config = dict(
    head_dim=96,
    vocab_size=32768,
    norm_place='pre',
    rope_fraction=1.0,
    qk_norm=False,
    tie_word_embeddings=True,
    init_std_o=0.0,
    learning_rate=0.0007,
    beta1=0.95,
    beta2=0.95,
    weight_decay=0.27,
    decay_shape='cos',
    batch_tokens=262144,
    max_steps=4010,
)
Each number is 500 + 40 x the weight over its row's rms, rounded and kept within 0 to 999. Layers, rows and columns count from 0. Numbers have three digits each. The size before them is the row's rms in percent of the matrix's.

# layer 2 MLP up, 3072x768, rms 0.0319, rows 552-585, columns 576-671
104:543442513502529541572496427509502475538519466536489475496481497487490496581525533492497447541493526506451481438450528474464538507538515519508540467441547500501515466480483508524521475470534405516506475473490475433483504460554552561556496457491491483523485506460562494498538430500496475520
107:507505513509484432452479450487504505504531436506501566474494499527537493465482512488492485546452483526462486502451457492550513498505532542490515468453535460488478476418473495551462463535586497466480561527507489516478489500436507463432430531563505565482517542469531497486525489408568531562
095:563475511530487488446494543513497467500521467487516425572546482580479478496521464514539429521511488464494495526495474448490450502507473555524521492498456512504513456427512502482538543417536463516488474491486498506476486503506482464428509470484539502527521530467489486506462539444530492451
112:526466517522480478529535488546480431553490542515479391563512472477523506459547519551545489569525460456524509479470490497509480468432480516496534539517500489454466494483383509534451479450488528454530525562472563515513489492499503551461577492460498550490485457436532486505512498445488492467
107:525394463498467521454482460450508507474468435508536510477468498477437431547397487421509468489558501515500479514422484503524415507495485482495607579476467469492458501487523476526550529461508524518461545499474512467471492491477571558466546491489537501510569399568517474482483522460413531449
100:434501543487541515533551535471474496450523528555527528491474489465490497477539473596489512493447525457539518479520488514501537475497484504478556453539511518490490481509470457486490489519503530479534489510529439545493425545479424476523499534490468570521459584516430473520488489428551471523
101:592495510436497512501512463475501507510532540491542517546519551575452440431493529520575372537484425574489526519512493492477479562485523498473541535466449516534500407455452441473530466463531466452531448517478452502500565550584513531531404459509445441510481594564517492493464483531506532513
103:520455573533425568501508495412544530444533489566470488491451467529488461533555549453537460550485519502523432544447486495521482492508632553500540540498520525509472486534526496480511561535451496443498470473438519534581490500499515459489563518524560511473538483386472514484519487585540518460
109:455514496537514465494535448565543524495494489518504582512488528483518538504469478453541499520455566488428513474526506479589482496496476508541515447464406519461483509432477490547452473519455491480508593523479420498448451531484478499433508476548456521452471493536519492526569421454458512477
099:509512512554567538555551436490463435466543510492483492507525524586470482449417520509474539482509527504524466468505522539512499468444485489559554497504536503467531476513538481466454464530509465405478535524455557491481528492551502471437427492549562481496526549503520505513458544522562568562
096:486473473491446476532518446577516474470430442489577499573509530467608461458474555564603505515421522467439501536470538580490502583584475440527496525496505479558475481531467502492499416500545502518447619507440442486541478486527540444507520573452452522488495598474443502477556459555575527469
097:482519505566482568506457492552564460424494516524534542422528511474582539439516540554493497420540484429441442478540564514486471537490526460450495543462497457435501467463509418491510529551599512540494504573517477581536403492449548498470466457468484459524576465470491602524516479432580467488
094:496534485486466509471591506443511506526469521563524533532532420470541497545504530445425495487485548524462416457509460498474511473523504575493620534526566497501464526499496518496505472582520539545430536419472462527447525613527464549514422445482462565519495524532480501532523510455568475511
082:524538464519492514510487528506542548450441569503537487501458466563512472611472447547475496460455483463513493451465486513489417531477506545489518510494478508436479520455493501590482544466520485498450479410452519465500490539551536569460546473519483529505529483486545604566545540505520508509
104:512481438456465427556564485496528517545498449550526491505508472608470503479493438496543498491416477492496482485532537515561511521492479466586499443483524527479493478483396507487460613486462522487504579529457509494556494607564575447444499511534540522460523498539460511516519489463480549551
099:529498542551485521468485462494533438472528528572552485447473471461452475457430519599497494538513525543481453351474522506462497561468523437558488484496499515410522356451524536479462568499556551469550504462511541540502509544510420488547524486563460505519451425474522480485498499523451447499
091:507516514459470549505522516471591454532458528543536578498482523509515448467380505479529505511519499437452487394461506525499469496513475518486447502525546538432478495500482500546567537531534425481472464443489538460605489509478573508535464462555491462452544571487467567469519502493475543498
089:507558544527431528486508535452477535498467519496512485528517391508486476484508532482498441475512452440429533571546442534505544502477536455571567503523482504448432481478498507476574591546573510517430543514456549517503491519502496540466451479488480481504531577494455523461463458462489546518
095:496454473464465519513516524538511525507494483497517502534495498435498528458536470445522489545512508457497496571462598566557333542536556478428421486475521474533470523536487445596493517472431471548549471423513561444557506557489553479427515501484507516505564477538455477457533457529508574546
103:502451519516505509572473549513434443519542519468557568564555446505529478484583475539502496525485495506486507506551485497578442473501629434491539521510567505474524535477471458515532532503537620483477548442501567463490505442458537488445524468560518510521498495531473532546469508474477447481
095:526481587543470473579503497447556529524503496546499483431518516455514518560542556516502449472488493454459485480460429531479543506485569480497521523484459449478453500525538468534511618508564536547463465541443505404499437513475516564587466496489516492476525439497539510523437476492445501532
107:515509420491436415583510502598415486541424467528466531494528538454534525518567462545538462479528522498444511522501534477528548525546505511465472530415459482511409507508483478510481519481455546512463491502492464492566482498446552510533465477524545467491501500468497547468655382449479562502
092:499460542514469483561514550578532511563462458475506544445526467532535492493447440511501543494537611507465472497412501516458458512451517438535461594473476441500479565540499501516450503551543487483467539469481492433507473435483423545435537530513470494458535544504521490483495509452451489561
105:492456505467495511482547475490526453478483477478495487482580463468479503533453512483497483498494477439471516465474541484509455505517558499482490500447486530440409504457514446500521523540519536456467499607513522474564533558485547489532469499595537552535550508462527470471555528499499550486
107:482448510491518527556507476496540457599419519537552535424518497473452555530487485462614483533450503451499514513513437511541532528547490522516516528524436504485436552523522514522437502571486476507544536497444485477507514553542464492505528518552504473545567459448463521504534472464487618450
101:438587507511498577604449527504566495519477538550553537475421502505498449453532524496558446472535430501471535556457533494471488512507511506483469502487462482466454467518550501400494570476520511547503486511451483554562498542498516552468465528524520551490538518462430551464543424530448565407
103:481479479450416524577553478524532523508482497544488492522519474485558501530512535434587477493437504421479497587519472557536494508435581420454475486507523476486453459514477461504460462423524493519530505535507512490480485538414497518498443497491561498508555490491486538444547469552480475512
098:489531561478548517491528460528524421506439511494576537519468484470523491486450504497400523502438466543461533479448490592481504467470530496573530455488479509418562430437463462485461535491479494563503491546576520482475520504501570456462508469539514492470464555499526477475542511545459563558
114:588472540490601499529543454534530563551461471458538496598502492529513510569464497587563485492552491452515513467461532519517541549481507464554531510521429503499496500437550526521462507502439498476406547430430462518520497490472428518482501440455418540519545508526465616495522436452471560513
106:503472472495512525476486562513507484476482427556478511537460455548499493505565456521512545465399557508487511469518515487468403517474488519508495468481454490488491508502447511532570495506542528514459539506486578481551530552560565443515468529495430507508586474570455483509527500472466540606
107:551503500504443482531522481515516472451525430565504461601480521446518540489472527529521468441460536495485568411566548533507518511500525570485510577515470444472404527532453487486471477454436436514546480547524514499501556509531516481476473539501445560424494478488433488486496415532511528547
107:508443468527477498475508518539536464532486515500489480551519459497514408478535539537518525522489509502491559505426555524503463515476507553471558466446406431482494495582555448496537506530453516520485526457477506502487492557486513523572422522535526559458469492422439502529542521483450524474
102:501410532540479503527456523547522490480430500436606519505551464468504472524491533475524515490486568495450529529394550539535544516514483528483519547440490534452551441491492480463506513453535542485450568431525521505484410549487509541430513504576503457413436520470507497418563583520553568522
093:454535524461448483504514425437562459472455484501504535438488488469555534450536487495463497482410565484468534485488476493531573493408538521541485524496511443485463459496472468587529526567457449413513441518568542451515472543530459561522569502510471506446510464544558461457641504492477538522
# layer 2 MLP down (transposed), 3072x768, rms 0.0219, rows 552-585, columns 576-671
098:506477500510488565504483512498503533519467503504467525503499450472442505499527499524479451495440471507563502459503483444460510522520494532537391495504459496507531383502511569454535460574472571472515526479468527563456517417494501468513484466563487472573539451510449467569588406508416420485
105:496482541477512505489520528413513507462571534517451503474604485539457504531486469451474446486504459512565464543522500440502507462483481485500471492453545550574515475356488501418523478486568534473514511547569554567472493484514509484467516510477545498541504502555499576518453471469446514532
091:523513477507589520553540501448466560549496571518496505494446543496507536519492529576473548518535461538570444498483543438526502529476461515550498498598523491506549583454473485476500486538538494457478524506474502465504496569517508485539484548480520499486464525479512510514518523455528539553
102:492459515463538482439457510526565461524492508446529551473502536492534480493473479531477449525502484506507555475469535476539455502478481432537500496533460544477524513437456501490460545597492445545481462450522456439451548548449489488467499445443458523517510501441484537542575528503565460521
119:533523523453456482452454405509523532516464487459427481552530430462544503523487495494486443461485454480498464486460551465482489484477523514437447534538480520516479539452492490492512540482561526488481548535520520485513442490489511483478532477554434542549404532460547453505488494560435543433
092:515477443589498594523495488454506530494508507516499493478519388458489490555525500488490516448543488469479433488456498529422433500541438506540512532461446505493542492445583436549429535436529472501437508451526591540460567469475514504456519518520476469433552479517500484452524529520423484474
089:473512466529472537498479466554524404515415476503483483489500423381492488514506448473499456466563549472482536460486509555499544418526507502536508611481501473473461480553450518513512479504562461539484577550531459495528519530467498490467598503538475478510502526517502472457446526491514467520
104:524516509501542471524515458518538482544456539430517517471512462493441494495501526505468469497520522520517529490530473466458514471529522478523477551443528503511463476499490457534507523455492473536545442449515517478535547511531500470478471416461561501499459497453540526495540447487503543502
103:544490517442568496477397496535473491492453542425518543442509474452498419497490478466576473590518463486490523476457553485531485527480529414480495466510542486458518529564497529497518521498476510539503486466450491491456543475566499508428535528507452477479455536506526480499520548517455527517
097:508460465500537528529520452552523491475423455491502518491520490475541481567472541480515527465527413485479534489484511559528530533526493577529501451518432445484509489486514529449510429508474547497453552495476503459556474545543539496490475445574492408427523454401506590457582588489435499520
090:595508451530465506467546526464525474574523445575505573542518455450517542499478581467520478493500422585404557455475491524472576488544464451482414496528485479481549524452485511504462533523492443484451504508516548506486569399421503496529404517510620552486435479487499452495525472477489518495
093:501446484505499558543505514467456484483481486505496531529488483524479482537455453508518438531453442512514461474474419547494413601543533474529511465489491573495527474520477506498476515448510520458490525442546502557443450482528474514510416546511395501528465513487550514511470447507486546430
090:499575486510469464495469498471532490516507548522625546540484495446494468456503556517447507570415482499531481485509491533443506506481556439509543503559510479519540502467468414475615516504509479457482558457505483388482438488542525589543408457441538504514459576472504475571528510490564518421
087:568465458554481503520500480505559444470437486502539550552439451521513503617472484537505494454471526484461462438507401537525449511546560552522491494497490455455457483486493513510548457494567562502463517442494500471543414515483492478477479509492479511479487540503490544504570434514544590520
074:505475538533540538499490506527410491541495534560501474521508492520500516472504523480532476474498490556502428479494476487549491477536516503472526528523510520489494550506514492497500479507474501533485479528433479467450504438498511460555469527521467474500510505571470617494495453499523538473
099:490439544489480460487500473523540551484490443497469503536524462494594488568516518443481525490539526407514482495501515443479533464527515549487496486450468525522437567589517439494449593448484497489485565531467460529485505497491498510450560516499533515500535512505413529500599516518561525528
096:510464477583499514522541579465478567512583482457481486520477450571404514575553540469518563483529460513475478567494479498491559458509496457520532588557522553464484544527424503531478533524434509494474551443469558572464454505555432410500582474475526547470536476508494500532498526512474483416
082:546565529546518493479490516511533386507503514465492484430499490545514538552575558475491505474490466507530475504501556472522512471483477554488552505539478508481560534433498503525494481528482500441528563549460467499478514488555488443508522507457463515495534546496484470478489541496446518497
090:555489471554510499556380565453501450537510470449540517508430489467486524547492528435474442527511505552506532480494444458456504570618528515491498529514519466494556562518507484517480494457516560467449447463459535466493535483567428483548522546495430507499541542466476426521461449431499541497
083:531450499539498469426493454481545445535531499451493461608506507496564496471474451505509535523481513494474488596506509499438513485552408544527544501502501545520456485489543491425520491513526481486491530505548503555529449563513500472449540555452463496524528568479478547478484561559535442539
087:523554510453449503480475483524582473515483545496517520548512442562513506436503459555439514507519488457542485546495492486475472465573443569519490476499477548479494540484503551490563501457583541506493492512456522539424500470441455434508474549547507515549490575542531541447426531483473590468
102:456507527438481579468481573551503525556561459474495512493527482542501528433459473528451472515491440504516461553493513454535448469459599443458558452522498532495532468477552426505520571456421499517506527528473467519507534486451499463459520507478462441478496521552516517504489480530470571479
090:521547573430484518447495507480516521503475523476482463472461488517444546539489596444510402536511468553475454510490503501540511440521596540510489463556495473480421524460488478554482572468490485516493546514505487501468506428503479571511532442502444498513481540439515466471486466542512535548
098:539515504477484492489418518451465539555479511562470564494449506489487424546512469462538594537481499481494470482531479537498436490454537517501496473493452518440511536545505535490532472441520595446479465576490560543526502498433555461526489476530548538518525470506527524501448513534512522491
104:493524580542459470494497518495551497526506547536484569450560460530503520552491473494499436558526457534508403521491537519455508508507538506491503501487507559548449538518412543511566524482450497504517471574446493478503497492488448532508583515538531493530447533558437422525449469526484525485
104:504497479411498500520546540522544476567520477527567474502509444490503577489445506478500475468418523452493491481559520507571447481476479485536460451481468439492484528559528471500540529444465487409498542495532516518486501508484476440456447484463481548551555506551445528507541464409500493633
107:543478458533506469521520513446463463459580445512470476488497526473552501548568451502462509529499527485531468447498481507470444453474474482434516479500414510503498479495497449501467497439536477559502531404534470480490528495485479545596523517563511570501500442500473552547527432511510482512
091:491481507490522429554580539504497481573488525426511521461519482466530525455491504474454504470546472536518453520485502469514544430479482482505489486472533469491488483588531554560492537520541529545513432439540505446528465499505471525407507491486543492489501464491469488547461486456502458451
096:519482526489467484453562566464457455532456529496490567423430498517513469500484521487554537496497541488500414519449507505441556488458461468559473523521570499504479508437510495523491478515541549589484509543465414531445492457516472483550583512505556413450417556533518545454533467415459521473
107:526513505425539492479456573507506483489499531481549475463507506520487449474506511490513458472523560473450483489436554534505491506467520481474517512487501441493478475466546478481482450463435578492480560542480395510501519531488509496494530548519472461526519584577420504548509519455493448436
123:512500517501546529470510491499460475500460464579554483551521518438486463487509612537505489479482572507530516484467599599407481522575492461520493455411474447532501491505466484568501429507437499499552448546581468517435494460541474524488515557513518468470480444460566534455566521493557484489
104:523470509592526470516460499549480541468493495495457486575460514455499561562488543534471505555521522495502507450505484530522519482477501490405524487471496516512464537484549506493522524561452424541470593502490470464500577515494524496493534533457465546429489531485477453495553525506481554524
095:457561482510459506521519496426483525409488506573535536532449470512538533471561521458480471497530469535445479352491553479458498456500533565517483435463489468532433447508575495538551542517545534455549542526560476479463481465444484535489493546566578457475528459445525548463539497522470523532
099:479464492473542518471461593499436542468499437498443521475480492562476489435464462498569522540533435494571493480470560509463435455452503520509482484456461488500576531513493555506446532464503492538493462514466472519540503476554479462529481530550508418527478480532515571529503493445488538504